python train.py --head_dim=32 --norm_place="peri" --rope_theta=10000.0 --extras=["capped logits"] --init="uniform" --init_std_qkv=0.0279 --init_std_down=0.00547 --weight_decay=0.0 --decay_fraction=1.0 --train_tokens=127200000 --max_steps=3882
Each number is 128 + 24 x the weight over its row's rms, rounded and kept within 0 to 255. Layers, rows and columns count from 0. The size above them is the row's rms in percent of the matrix's.

# layer 4 MLP down (transposed), 512x192, rms 0.169, rows 107-130, columns 0-95
size [ 98  95 101 100 104 103 101  98 100 104  93  93 100 100 105 102  97 105  99  95 103  94  98 100]
[[126 110 117 100 133 156 139 138 123 162 166 115 150 152 135  88 154 109 152 104 135 166 143  92 113 127 163 135 164 122 162 140 147 120 138 131 136 147 134 134 152 106 132 121 145 137 148 107 115 111  73 135 100 132 110 102  67 155 126 140 124 125 161 159 117 157 133  94 141 131 111 145 137 123 162 151 117 126 151 115 142 128 132 139 129 120 174 150 113  79 166 169 126 106 150  80]
 [115  88 111 149 124 141 139 125 148 125 144 153 133 182 119 118 108 102 173 100 135 114 155 179 132 108  89 110 114 139  94 100 114  81 106  94 180 120 136 100 107 153 166 127  98 106 146 121 126 145 105  99 154 153 166 132 170 114 140 184 135 123 122 140 143 113 149 123  90 138 113 133 137 127 110 140 130 120 107 123 119 169 128 164 161 127 163 139 111 131 143 125 130 140 105  95]
 [149 151 103 112 121 111 140 135 153 139 139 136 103 108 105 147 111 140 126 127 137 134 122 146 103 101 143 140 118 109  94 126 120 130 104 139 189 146  33 129 115 148 115 167 154 138 164  87  81 107 144 123 135 147 123 126 149 170 110 152 129 134 108 136 135 157 121  78 137 102  75 133 153 196 122 135 109 144 103 146 112 148  96 159 158 142 118 117 134  89 139 139 146 147 112 124]
 [130  91 140 134 156 152 133 106 135 154 173 118 145 152 136 131 123 157  96 128 116 119 108 127 132 133 117 146 174 175 104 143 126 136  91  89 129 129  96 134 153 123 109 136 126 132 108 140 144  92 172 113 133 126  75  71 108 134 109 123  99 109 136 140 112 128 151 141 121 116  98 124 101 166 122 155 115 165  86 101 132 125 123 111 133 124 142 125 121 114 138  73 113 135 150 144]
 [126 118 141 139 127 115 123 129  89 104 110 125 141 106 147 161 110 112 170 109 169  97 115 172 138 126 132 148 118 122 180 112 142  94 163 116 114 119 113 127 154 105 174  87 113 118 157 130 121 110 135 133 113 121 164 136 154 127 111 147 126 159 124  71 121 138 124 126 145  59 150 137 117 135  94 151 165 164 176 122 143 149 116 190 141 145 153 112 140 160 159 132 107 117 124 129]
 [147 177 146 100 120 144  79 123 163 134 141 135 159 150  94 134 101 164 125  97  78 124 149 114 119  84 164 112 101  95 115 133 147 105  92 136 102 123  86 140 136 116 112  98 114  93 119 124  90 128 121 121 155  61 113 110  73 107  83 145 124 157 119 122  64 126 101 115 127  93 149 125 149 119 149 148 153 165 104 135 136 181  96 116  79  87 120 103 113 131 141 149 113 106 142 114]
 [159 118 152 115 148 109 147 116  62 149 109 132 138 167 165 154 126 164 155 127 105 108 127 166 155 171 138 148 121 105 103 127 136 119 119 107 108 127 106 148 133 114 130 137 127 111 115  80 130 109 136 135 136 153 116 125 143 162 144 179 100 177 122 119 171 134  99 130 113 138 119 126 125 149 124 111 176 143  99 112 110 135 149 113 138  99 157  88  80 106  89 160 110 125 128 144]
 [101 155 130 147 141 145 132  80 148 135 151 139 152 102 118 121 105 121  91 138 151  88 130 137 136 164  92 140 135 164 154 154 168 131 124 143 107 114 158  89 110 131 168 173  82 159 126 160 102 118 155 131 130 109 106 135 125 124 127 125 129 157 155 146 123 125  75 159 113 134 154 163 111 105 143 119 121  82 114 134 139 143 132 119 118 111 130 128 152 144 106  98  94 132 129 178]
 [ 95  96 162 169 141 117 114 123 152  94 131 136  91  87 151 148 158 135  95 100 117 130 146 134 143 128 129  95 144 164 122  90 104 145 141 169 148 140 123  84 140 126 131 130 124  91 145 117 124 134 117 117 137 120 143 137 115 108 151 112 118 114  92 132 158 133 119 109 124 120 106 136 130 143 150 133 120 150 165 128 113 123 111 121 151 115 112 146 152 153 165 154 144 163 157 156]
 [105 121 148 101 131 180 116  61 182 105 149 125 117 157  96 136 141 113 122 155 158  84 166  72 146 155  66  95 134 132  96 131 124 119 111 161 152  94 180 106 176 102 100 125 145  83 119 126 113 114 146 103 118 138 144  97 108 132 130 131 137 152 127 139 121 126 123 175 153 112 150 126 135 141  82 114 134 109 125 149 149 148 116 113 115 132 143 105 136 134 110 119 150 139 184 155]
 [132 102 101 105 198 108 124 101 123 104 136 168 131 104 146 123 130 166 181 102 150 109  93 147 115 148  60 144 137 139 126 140 120 140 148 110 108  93 116  94 121  52 108 102 124 133  95 118 209 151 139 131 140 152 125 185 105 151 153 145 110 127 141  97 138 116  83  83 152  86 158  82 123 151 110 163 144 137 111 141 119 135 111 143 184 122 111 140 106 121 135  97 122 142 112 134]
 [145 119  84 118  97 123  87  98 134 141 132  94 120 146  62 120 164 152 145 129 126 110 132 144  96 137 156 134 126 131 116  96 116 148 160 114 151 104 133 133 106 133 145 145 114 183 154 108  78  82 119  89 111 176 134 121 108 115 160 142 113 187  80 121 111 131 107 115 118 121  77 153 178 153 135 136 136 149  84 165 114 117 171 149 129 139 117 119 150 134  99 101 124 170  89 130]
 [121 175 129  98 122 105 113 135 105 132 162 122 152 117  95 178 126 134 126 108 112 137 133 166 131 138 147 110 127 149 106 119 101 148 115  65 135 130 100 144  98 130 157 112  96 183 150 179  90 117 129 149 134  75 137 134 114 124  98 184  76 118 133 167 129 137 114 148 120 140 123 161 147 155 132 122 110  95 155 119 121 114 154 113 129 128 134  86  79 151 142 141 137 146 133 125]
 [124 125 100 125 128 148 132 116 115 104 133 129 151 133 150  80 148 136  85 126 147 116 173 118 110  97 113 133 128 107 115 113 150 156  84  92  79 119 134 167 130 138 120 169  91 117 127 128 138 150 173 117 136 143 111 115 163  90 121 161 126 130 137 131 143 134 135 150  58 123 100 160 121 179 119 107 140 129 142 123 103 144 144 141 137 149 140 126 137 141 137 133 185 154 101 130]
 [141 171 135 146 131 126 106 165 156 109 139 119 124 161 119 139 117 147 136 140 140 107 119 138 134 130 178 123 159 112 188 150 169 185 101 112  84 132 153 144 131 140 126 120 128 148 138 114 111 128 124 127  95 127 153 166  99 104 169 148 148 145 139  99 109 118 143 117 142 103  88 126 100 151 140 135 136 104 137 148 127  78 144 129 179 132 168 133 131 154 124 149 161 104 107 126]
 [127 136  67  78 126 119 141 105 148 158 118 167 118 131  75 156 103 119  86 164 106  98 147 137 139 162 125 120 115 120 120 150 148 159 109 134 143 184 116 118 116 153 153 114 119  66 139 176 172 143 108 121 125  89 130 109 137 153 142 145 131 149 131 120 146  95 140 133 126 121 161 156 192 159 138 105 114 152 137 140 124  99 151 103 116 153 139 122 133 179 143 110 151 113 113 162]
 [119 144 145  86 134 101 127 122 159 137  76 128 152 104 120 148 112  96  92 160 137 149  78 214  96 141 167 105 150 114 136  84 106 123 143 105 141 120 115 100 146 140 112 150 103 122 106 160  98 133  96 153 110 119 119 134 120 103 123 133 118 154 107 102 141 159 130 105  92 126 116 110 145 157 114 137 117 150 159 105 129 173 162 125 115 165 149 113 153  98 115 179 143 124 113 108]
 [177 129 102 123 120  99 149 152 111 115 163 120 120 112 166 119 137 105 121  88 139 124 127 122 118 132 111 128 127 102 113 102 174 135 141 100  99 143 162 123 108 131 109 103 119 134 168 167 106  92 128 121 153  99 105 108 109 142  84 142 108  87 149 152 102 185 170 116 156 122 124 118 153 172 141 139 160 182 113 104  96 147 178 127  94 154  86 118 159 120 130  78 140 137 136  91]
 [127 145 174 148 129 140 118 110 178 121  92  86 113 150 137 128 138 125  91 118  95 133 107 124 116 141 122 152 137 124 132 124 168 178 135 176 136 119 128 123  86 108 194 117 122 118 118 107 174 154 118 140 143  84 149 121 110 151 105  72 120 119 138 151 111 122 137 106 106 140 128 140 114 174 102 106 110 101  96 157 123 131 168 131 128 120 145 111 121 168 136 112 140 140 143 187]
 [149 181 138 118 107  99  84 134  99 136 140  95 119 142 152 151 125 102 112 115 123  91 161 142 106 140 126 156  90 160 123 120  91  98 150 115 149 134  87 119 146 143 152  61 150 136 125 155 157 155 162  95 131  99 137 103 106 158  90 109 151 130 106 120 136 104 177 132  86 120 161 103 102 165 131 129 132 144 121 124 165 159 104 123 111 127  95 135 105 121  97 116 119 118 117 153]
 [154 117 119 173 158 123  73 119 120 159 136  82 115 143 103 133 135 129 137 137 146 141 153 115 148  99 153 146 156 117 137  96 135 102 142 126  97 113 120 124  95 122 149 125 116 161 122 100 152 139 121 151 157 148 106 121 154 111 149 136 137 115  99 117 112  63 126 104 136 119 113 137 110  88 137 161  96 130 110  74 123  74 150 192 120 131 124 160 109  99 191  99 148  91 116 149]
 [103  99 133 158  87 119 118 180 172  91 129 136 152 117 123 117  75 136 143 131 105 127 124 106 141 155 186 139 148 123 125 114 125 140 143 165 107 177 120 129 125 142 158 142 117 146 126 150 121 107 132 135 151  85 112 123 137 136 142 127 151 101  85 115 148 135 133  90 156 165 123 182 113 139 133 108 137 110 107 104 125  73  99 153  49 137 100 130 146 126 153  97 126 154 128 162]
 [ 60 122 139 131 141 108 127 130 167 177 123 121 107 125 123 129  81 137 130 118 126  69 145 110  93 107 129 146 122 167 112  92 100 145 102 113 138 126  96 134 143 136 156 122 118 157 123 102 110 140 130 139 120 106 111 118 144 153 103 117 104 108 103 118 139 107 107 111 154  97 117 143 102 136 140 122 100 210 125 127 152 115 158 160 157  75 129 104 141 127 119 122 118 166  86 118]
 [130 141 118  93 103 112  99 101 137  88 171 126 117 119 100 109 109 112 111  99 121  91 128 151 145 131 180 126 165 108  87 119 158 133 130 110  97 143 122 126 155 125 146 153 149 141 144  81 135 122 132 172 163 132 139  84 120 142 106 123 108 122 111 161 123 102 121 127 155 165 211 129 129  85 118 149 146 159 157 102 113 120 122 164 155  93 100 118 144 111 100 165 139 114 141 108]]
# layer 4 MLP gate, 512x192, rms 0.178, rows 108-131, columns 0-95
size [ 89 104 103 100  97  97  91 100 107 107  92 101  99 109 102 102 109 101  89  97  93 103 104  90]
[[167 146 107 109 142 110 141 100 146 108 140 193 158 119 135  72 109 161  96 146 171 113 113  63 101 121 113 116 122  92 112 110 132 127 176 173 155 151  95 140 146 168 109 138 136 116 132 154 106 130 148 149 139 163 116 162 138 165 161 108 140 135 160 126 175 157 125 111 125 148 130 105 128 134 123  84 149 141 142 157 125  91 150 129 120 130 127 109 111 143 109 128 103 169 154  81]
 [145 126 145 142 126 151 142 125 171 143 142 109  82  87 105  95 128 133 127 131  97 162 133 139 103  85 109 139 107 133 122 132  88 145 107 134 122 130 133 103 163 111 142  86 128 100 147 110 170 120 100 135  85 115 106 162 149 124 122 112 134 132 151 126 149  86 134 153 123 184 130 130 118 101 124 134 152 145 151 161 114  99 132 110 127 101 128 139 172 181 129 154  86 123 173 158]
 [138 123 109 161 105 141 134 120 124 167 127 123 108 151  90  92 129 136 153 110 135  98  86 114 147 120 108 115 146 119 138 133 139 121 115 160 135  86 115 151 126  99 119 158 146  91 127 124 183 116 112 136 163 133 141 163 115  89 143 109 134  95 138 156 122 142 198 158 128 110 155 138 103 118 179 145 128  88 144 127 150 140 132 106 135 148 144 142 143  91 131 155 124 124 101 156]
 [149 147 131 162 151 100 127 141 137 124 167 110 148 156 146 156  78 149 101 116 125 102 134 163  98 131 102 105 145 166 161 162 145 148 100 121 128 119 121 160  92  76 135 109 158  88 155 119 158 140 132 127 112 114 136 136 127 125 126 155 123 132 102 118 125 116 123 134 160  87 125  95  96  95 118 114 156 172 127 112 132 183 130 170 154 183 169 124 137 150 111 151 148  94 117 155]
 [140  70 140 139 154 125  94 116 117 146 110 135 150 151  98 145 101 118  86  31 122 162 137  95 117  94 113  99 115 115 140 122 122 108 138 141 130 185 148 126 130 150 140 103 118 129 121 110 148 141 151 125 123 115 102 142 124 137  78 124  95 154 131  86 117 128 175 119  83 127 133 118 100  93 131 112 136 140 112 159 138 143  95 132 110 148  93 157 162 158 158 129 119 125 110 151]
 [117 139 119 138 144 147 136  70 134 117 113 167  96  90 112 132 152  93 100 140 132 125  81 130 128  93 138 127 114 114 120 124 124 133 148 119 133  68 109 109 151 103 116 137 133 146 161 110 115  91 185 116  97 158 116 104  67 104 130 154 135 164 121 145 133 149 132  94 102 137 131  96 137 112  67  94 149 101 110 142  95 157 130 160  95  70 113 165 149 118 130 148 106 121 119  93]
 [138 155 128 153 123  93  94 161 136 147 143 101 125 145 144 171  99 157 121 143 112 126 129 131 147 103 118 154 121 110 124 143 118 140 111  94 108 135 102 151 127 119 141 100 108  88 173 122 126 132  85 127 131 120 170 121 151  87  98  94 119 141 118 167 108  85 124 142 120 155 134 119 118  86  99 143 126 182 128 120 139  51 117 125 135  96 156 145 139 119 114 170  87 147 126 148]
 [134 155 134 144 160 138 128 103 132  76 132 122 136 159 166 125 123 156 133 119 123 101 151 138 156 141 145  81 123 121 104 144 135 134 152 123 140 104 143 135  94 106 117 184 121  76 156 148 139 141 183 121 166 130 114 151 127 105 106 152 128 158 146 108 101 138 134 127 107 122 119 130 126 152 118 164 112 165 154 120 111 127 150 119 143 123 133 103 161 121 117 164 157 108  99 127]
 [155 151 124 157 173  78 128 172 139 168 135 161 120 131 133 121 158 116 125 110 180 135 126 154 117 159  88 113 128  88  99 137 177 142 128 134 109 111 162 145 121 101  86 127 164 150 111 113  94 130  89  86 123 147 182 125 122 108 121 119 154 109 145 128 119 126 101 162 117 135 145 123 110  92 122 119 140 104 138 135 107 155 147  93 152 150 149 116 127 134 120 124 140  69 130 105]
 [113 142 135 110 133  77  98  89 128 137 120 144 125  76 114 128 127 124 151 138 138 147 143 110  86 155 107  85 129 128  95 112 105 126 122 115  97 121 115  96 146 139 146 166 153  79 117 151 134 106 126 116 177 157 147 109 133  99 139 110 122 127 130  88 143  92 166 131 130 126 157 131 139 178 138 152 166 111 135  94 113 155 120 133  98 166 117  95 145 118 124 147 133 148 165 117]
 [142 208 134 112 144 162 194 110 167 176 118 153  94 135 137  96 110 138 134 156 128 148 112 127 127  80 117 147 119 167 179 155 140 138 134 132 143 134 137 129 142 136 106 105 100 134 126 156 121 111 117 127 122 151 157 138 105 114  63 136 132 152 123 178 104 131 119 136 142 105 125  90 161 143 113 151 150  97 143  95 117 171  92 113 130 202 141 121  96 103 160 134 137 107 123 150]
 [141 125 112  95 125 114 117 133 118 102 126 117 114 110 123 111 130 117 128 117  86 111  81 189 128 103  94 117 151 161 164 129 125 127 117 153 150  99 182 135 132 173 161 136 124 137  80 119 123 135 111  99 104 107 129 131 112 122  96 138 122 167 101 147 178 149 149 168 143 134 127 112 136 137 164 138 153 183 105 121 109 173 181 102 154 121  84 139 156 136 141 134  83 117 142 113]
 [ 93  97  93 165 103 142  56 142 152 159 128 132 131 114 162 117 116  87 101 143 158 150 151 139 127 160 148 146 109 105 145 148 116 114 123  95  96 109  95 173 140 127  83 136  90 130 105  90 168 142 125 134 135 117 134 120 127 152  89 128 154 142 159  97 139 139 138  98 132 130 166 109 119 158 104  99 136 134 121 146 178 175 108 152 140 133 161 167  96 110 105 172 109 137 142 159]
 [124  88 153  97 126 135 103 156 129 132 129 180  67 119 139  92 137 123 128 158 118 144 145 179 102 104 126 103 121 132 137 131 121 146 110 166 119 107 153 161 141 131 171 175  83 145 157 111 178 132 137 101 114 114 134 149 104 129 131 134 114 139 157 133 100  97 178 107 181 165 148 135  75 141 106 114 134 115 138  99 164 119 157  90 131 141 131 163 113 103 141 149 118 151 157 132]
 [156 136 146 167 138 128  97  94 138 125  99 117  92 140 122 104 108 118  93 145 144  96 160 118 115 126 106 135 127 124 128 131 140 144 108 158 118  92  92  94  96 160 118 132 143 116 114 111 105 131 108 136 123  94 131 142 124 124 151 107 127 156 134 147 129  81 161  85 124 106 165 145 142 152 112 153 130 135 137 150 145 112 160 132 111 115 125 137 101 138 138 161 114 115 131 137]
 [117 107 171 128 158 102 122 119 162 142  97 151 158 111 131  72 172 107 142 119 122 144 123 166 128 138 155 111 140 133 116 136 134 128 157 119 168 104 135 123 150 131 123 107 143 108 106 131 124 134 133 118 114  72 101 142 122 115 144 118  84 133 154 100 125 104 154 172 135 145 111 136 118 119  77 116  79 133 137 117 123 150  97 108  80 141 142 165 129  60 162 105 135 170 135 110]
 [138 102 135 144 139 135 158 110 105 141 119 134 146 125 121  81 129 155 132 134 130 136 115 136 149 119 147 115 130 143 173 122 134 141 116 134 146 106 120  89 138 118 161 152 145 144 169 101  90 111 116 134 144 143 137 124 151 138 145 146  94  78 119 152 120 157 152 121  85 103 112 130 147 157  81 127  91 126  79  76  75 126 132 160 181 142 112 147 181 140 164 148 166 143 136 123]
 [140 120 138  78 150 156 148 129 173 148 133 154 155 106  95 142 135  99 144  99 114 186 143 147 145 116 141 140 127 137 130 132 106  94 176 169 130 149  97  91 130  94 133 117 110 119 146 121 120 137  96  74 126  80 122 110 148 115 116 142  91 104 143 157 168 140 140 125 145  91  94 133 138  89 112 128 115  93  99 114 119 129 124 140 152 166 138 183 126 138 123 119 161 152 131 103]
 [126  98 119 135 186 131 141 143 145 158 113 167  99  84  97 143 113 124  86 102  84  99 129 127 123 136 136 126 137 110 114 138  85 125 163  86 117  82 117 128 183 121 143 145 148 114 110 143  91 135 140 103  79 150 122 154 154 101 143 146 134 114 120 141 148 148 165 104 100  71  87 140 150 120 145 131 115  98 147 140 108 142 179 133 122  82 132 113 159 139 169 123  72 154 124 121]
 [139 180 109 141 134 163 103 136 141 127 126  79 166 154  82 107 112 104 109 162 196 159 107 154 114 116 124 140 156 157  80 124 175 161 159 170 126 134 121 147 152 111 123 159 105 125  89 143 112  89 104 103 123 128 119 124 156 129  81 109 167 121 116 118 121 131 125 111 157 174 129 163 152 129 113 132 145 171 161  97 136 110 143 121 131 101  86 128 126  84 124 119  96 130 131 128]
 [165 160  97 112 136  96  35 105 112 126 148 135 109 132 130 151 137  99 108 115 128 137  96 153  98 142 111 105 136 139 140 120 156  99 129 121 103 135 101 113 126 118 107 169 161 108 151 116 135 125 102 141 116 156 123  89 183 137 132 115 110 146 154 155 148  99 110  69  84 145 116 152 122 143  89 143 106  96 146 161 122 131 113 135 168 114 121 109 133 103 127 143 148 167  79 102]
 [173 155 123  86 157 159 136 135  55 122  94 139 125 127 114 143 116 145 135 109 118 135 106 137 139 121 109 150 111 189 131 143 115  92  87 158 146 148 111 164 127 133  90 112 118 123 141 146 164  91 123 114 124  95 131 149 123 109 115 130  93 120 119 136 153 106 141 119 150 156 145 128 131 137 144 157 149 128 131 105 148 135  93 137  87 124 123 116 119 130 133 161 129  80  96 149]
 [112 127 132 165 121 136 107 124 162 152  93 128 131 157 117 127  87 137 131 123 106 132 122  65 149  84 139 131 134 100 150 171 124 147 142 124  94 142 122 115 145 132 139 139 122 125 140 120 124 101 113 144 110 144 106 153 191 136 123 122 145  94 119  97 141 170 132 146 131 153 152 136 107 130 160 150 120 120 113 132 147 167 147 142 106 168 115 102 140  96  95 125  67 117  97 113]
 [119 116 101  98 121 183 129 110 104 133  98  95 171 170 129 143 109 176 128  97  88 144 124 134 137 117 118 124 170 142 123  92 109 184 150 129  83 101 155 139 120 110 140 130 140 115 181 162 130 160 120 147 137 146 102 124 161 112 101  77 156 144 149 125  97 146 180 172 122  86 163 110 128 102 126 138 132 152 147 140 141 129  80 120 125 155 105  84 130 137 134 143 150 108  86 115]]
# layer 4 MLP up, 512x192, rms 0.183, rows 108-131, columns 0-95
size [ 94 105 108 101  90  99  91 101 103 108  94 100 100 105 100  96 109  99  95  95  96 106 106  87]
[[137 167 125 145 130 126  97 160  91 143 153 126 144 140 150 137 112 104 146 168 144 117 120  94 101 122 136 118  86 129 132 121 146  99 153  88 143 101 141 136 134 160 103 137 167 144  79 135 143 123  84  94  92 158 122 153 104 152 104 138 152 117 159  84 130 122 187 170 117 105 119 103 104 155 139 144 119 144 134 126 139 150 102 138 107 110 102 130 116  96  93 169 147 139 147  76]
 [114 141  87 139 156 114 149 144 115 129 163 139 133 118 144 132  84 144 135 146 146 154 125 135 123 132 120 105 183 163 105 113 126 153 112 145 124 111 162 128 112 104  95  76  82 132 158 132 132 116 120  65  77 102 114 142  98 129 128 108 111 111 154 118  90 115 134 117 140 174 116 152 116 131 137 136 118 164 125 131 131 146 113 133 145 114 138 133 166 140  96 178 113 128 151 135]
 [144 125  95 115  90 102 104 126 125 125 113 116  91 103 104 142 161 122 168 133 142 140 136 135 112  86  79 162 137 106 116 140 186  61 127 163 154 135 137 151 171 134 142 124 140 150 103 106 153 103 146 153 152 124 125 138  77 190 119 169 163 141 139 147 152 108 121 153 140 148 122 155 132 124 168  69 160 114 154 137 140 142 140  88 103  96 113 111  89 129 141 123 132 111 136  94]
 [145  88 139 142 150 147 123  90 113 158 140 115 142 170 169 156 162 124 121 100 123 104  83 124 129 111 115 142 148 135 159 180 141 154 132 103 152 129 127 148 109 127 162 111 121 126 151 137 142 181 128 102 145  87 157 200 122 144 120 137 119 123 108 104 139 114 127 108 138 139 129  98 145 107 178 115 120 182 158 130 140 158 132 131 105 113 160 150 128 172 130 137 150 151 108 153]
 [126 173  98 109  84 129 141 146 110  93 159 124 120 145 131  87 144 130 123 203 132  93  81 134 133 142 131 122 160 132  83 165 127 159 127 133 132  88  90 154 131 102 126 128 105 146 136 142  96  98 123 123 156 128 136 116 132 109 134 132 191 141 148 139 118 140  81 105 139 118 157 141 141 152 156 139 109 125 130 134 112 142 174 115 141 119 174 146  96 127  84  96 162 122 144 106]
 [163 173 108 158 107  88 135 149 151 123 148 124 130  58 150 119 125 125 139 169 167 141 125 103 127 106  70 131 150 145 148 132 142 128 104 151 159 137 142 101 103 148 120 128 130 107 109 138 129 153 127 121 108 110 134 116  45 133 122 140 153 113 112 108 128 153 136 131 152 119 145 168 183 137  98 138 148  77 113 135 121 103 134 137 144 118 112 151 116 111 143 120 157  95 138 129]
 [131  94 146 113 124 153 148 147 203 113 133 103 147 111 113 145 156 120 159 150 171 103 177 123 153  98 105 123 155 100 127 121  92 121 152 113 106 146 148 118 130 132 135 158 102 157 163 151 155 123 122 158 143 134 103 110 110 140 139 130 140 116 136 125  97 133 167 118  82 123 134 113 130 120 142 133  85 127  94 142 111  96 142 125  87  96 125 191 121 160  96 107 164 130 126 129]
 [126 137 101 102 125 115 118 157  98 109 115  75 160 176 110 171 115 142 144 128 141 153 136 148 109 107 133  98 133 163 170 133 105 113 105 128 122 111 101 144  94  99 139 129 108 141 108 151 142 134 152 149 128 147 114 144 172  84 141 143  83 124 129 132 167 143 141 142 140 109 104 153 104 105 171 131 160  78  77 154 108 137 130 146  99 117 188 141 127 120 103 150 116 130 106 137]
 [116 156 136 130 158 108 141 158 117 122 116 113 128 102 146  99 134 177 133 131 144 117 109 172 105 129 152 152 109 138 144 122 184 194 143 105  72 134 139 118 145 115 157 159 120 135 136 112 140  82 122  76 151 120 153 166 161 131 136 114 113 138 136 125 150 151 124 142  92 115 152 157 114 110 155 148 107 105 149  94 145  99 129 168 133 132 128 133 144 107 160 132 158  92 139 125]
 [122 152 112 138 105 175 151 117 122 103 138 135 152 152 159 126 113  88  95 130  78 160 155 147 145 148 115 180 129 142 114 138 104 166 111 139 134 166 153 107 129 135  92 109 144 122 179 123 100 149 141 116 142 101 167  94 131 115 107  87 131  83 120 120 124 140 115  94 130 143 134 131 110 106 103 114 116  96 100 119 136 180  82 156 120  85 154 105 118 127  92 136 141 144 149 151]
 [169 129 136 160 149 180 164 122 114 174 153 143 116 162 146 100 106 186 129 145  95 112 113 129 117 117 123 171 109 159 137 156 170 159 116 111 157 138 137 168 123 121 124 155 177 149 143  83 113 161 120 152 165 124 142 167 123 125 134 149 140 125 119 134 117 136 186 148 111 126 154  98 121 140  70 173 151 134 114 108 130 149 128 121  97 138 158 140 110 118 131 127 156 115 140 137]
 [139 100 142 103 123 160 121 100 134 105 101  98 146 159 142 110  96 173 170 164 158 164 149 153 121 125 127 173 112 138 104 122 139 117 123 148 104 125 167  97 106 144 128 128 137 127 161 126 157 112 112 126 157 121 149 136 143 138 155 118 167 140 147 134 147 123 166 145 104 117 108 111  97 116 160 141 157 146 157 164 137 116 122 155 116 153 117 158 131 132 140 125 140 133 178 101]
 [127  93 164 161 110 107 118  99 186 132 111 116  85 122 153 118  96 111 114 130 117 148 104 129  97 142 147 133 143 150 140 147 119  92 113  71  99  52  94 149 141 130 140 115 123 129 154 122 135 127 110 120 135 179 154 130 158 135 121 105 112 146 150 121 143  97 106 147 151 105 137  90 123 118  71  82 144 125 118 138 121 169 157  99 164  85 119 165 101 112 110 122  89 123 132 118]
 [109 127 155 129 115 128  79 113 132 151 164 126  95  54 130 122 141 107 116 146 135 156 145 179 129  90 106 143 156 144  99 164 118 124 100 153 117 144 166 140 165 135 172 164 122 111 109 147 146 133 152 135 157 106  99 131 155 100 123 151 126 150 152 131 105 105 142 102 126 174 114 134 122 132 108 108 141 137 117  94 160 110 111 124 137 113  99 131  90 122 142 101 117 120 170 151]
 [117 106 137 185 137 112  85 130 164 167  96 130  94 128 138  98 141 115  94 140 186 118 138 156 104  82 134 162 103 101 134 128 136 127 148 171 134 101 130 108 101 138 158 149 147 127 130 156 119 134 144 101 130 162  85 147 124 146 139 172 109 127 145 181 124 103 138 120 132  89 129 132 146 107 134 120 146  97 118 100 109 104 113 154  85 132  93 117 125 133 120  81  75 118 157 120]
 [ 73 108 129  95 154 150 143 129 145 137 105 137 146  79 159 114 127 155 138  59 162 125  85 135 133 159 137 145 119 138 140 134 146 174 108 121 122 150 134 164  86 120 162 109 134  67 135 130 152 111 151 136 104 182 128 133 158 169 115 132 135 181 106 155 128 173 109 107 147 163 156 155 114  74 141 123 125 143 146 119 133  97 102 155 155 110 117 137 186 103 111 101 114 104 111 109]
 [106 116 117 100  94 151 106 120 141 119 134 128 130 106 174 158 135 112 132 110 121 140 139 131 138 155  93  71 114 103 109 161  81 115 109 148 115 142 155 132 124 125 133 127 180  99 121 125 135 140 143  85 114  89 130 182  86 137 149 122 147 191 164 106 153 130 109 117 154 121 172 142 117  81 125 136 118 104 154 175 208 157 125  75 126 116  91 124  87 140 128 123 100  96 144 147]
 [107 100 111 149 117  88 130 166 103 130 159 136 119 135 141 152  94 103  98 132 145 146 108 112 120 144 107 114 141 127  92 123 143 132 124 102  88  80 144 155 132 105  85 125 106  87 133 128  98 157 130  84 120 125 113 138 140 109  75 120 108 123 108  81 110 192 128 120 123 171 150 103 147 121 102 136 107 135 125 130 132 119 114  78 134 146 142 125  97  99 134 134 124 133 108 104]
 [143  69 125 111 127 136 147 120 120  96 142 104 127 111 126 131 127 117 174 132 139 134 175 140 141 104 109 165 137 140  95 142 148  76 105 134  93 130 103 126 133 149 134  97 163 161  88  75 122 106 115 140 132 124 121 155 114 141 148 146  97 107 106 131 123 143 122 105 148 157 147 125  92 159 156 143 100  91 115 143 125 163 159  95 159 100 140 122  73  89  99 154 107 153 107 121]
 [120 106 104  67 145 137 115 164 143 116  87 161 119 161 124 128 108  91  92 133 117 123 133  97  99 160 122 155 117 172 144 153  83 153 162 130 160 172 153 119 180  99 151 120 158 140 117 110 120 144 139 100 118 141 167 146  91 126  93 108 115  89 113 142 152 125 144  83 139 117  95  98 143 108 144 111 154  89 117 111 133 133 124  95 134 139 162 160 108 121 112 135 130 175 142 151]
 [102 170 114 103 118 120  76  97 119 135 110 142  82 114 126 164 176 112 110 144 145 128 123 162  79 109 108 119 149 134 162 157 172  91 104 138 163 120 130  93 148 159 107 183 163  71 157 117 135 123  92 118  94 169 114  98 102 131 110 102 125 112 164 142 125 103 115 128 113  75 143 131 139 136  99 135 136 143 171 130 117 134 121 109 191 135 140 138 142 115 100 129 107 126  68 102]
 [138 103 150 135 168 158 168 147 132 152 149 155  95 125 161 122 121 131 119  93  90 136 101 142  52 156 129 159 122 144 178 144 137 161 137 133 117 115 149 110 114 166 128 174 139 138  80 114 150 118 131 134 157 132 161 107 106 114 157 136 145 140  90 150 135 125 143 130 150 150 136 109 118 113 122 100 103 105 126 125 121 154 105  94 140 156 164 117 133 186 171 155 137  98  94 120]
 [ 89 152 126 141 124 153 139 125 125 156 163 154 115 101 117 176  98 142  83 134 145 136 110 131 151 131  99 129 149 139 146 140 144 155 147 139 201 117 162 132  96 133 135 100 148 110 119 124 127 132 109 101  92 106 163 128 153 123 173 162 135 150 108 127 135 109 197 161 139 104 119 141 102 131 167 149 157 143 126 160 151 142 161 115 152 126 124 134 141 141 121 112 123  87 150 154]
 [124 132  72 130 150 148 144 104  90 140 110 118 125 138 138 101  93 183 161  92  99 149 131 166 153 116 128 158 144 133 135 107 134 121 173 123 155 153 136 172 132 102 153 129 135 122 147 125  77 146 141 144 113 118 130 180 136 126  99  97  79 109  90  95 108 152 149 154 141 115 106 137 133 141 126 148 135 151 173 143 118 109 104 108 132 134 142 149 134 146 172 129 123 103  87  98]]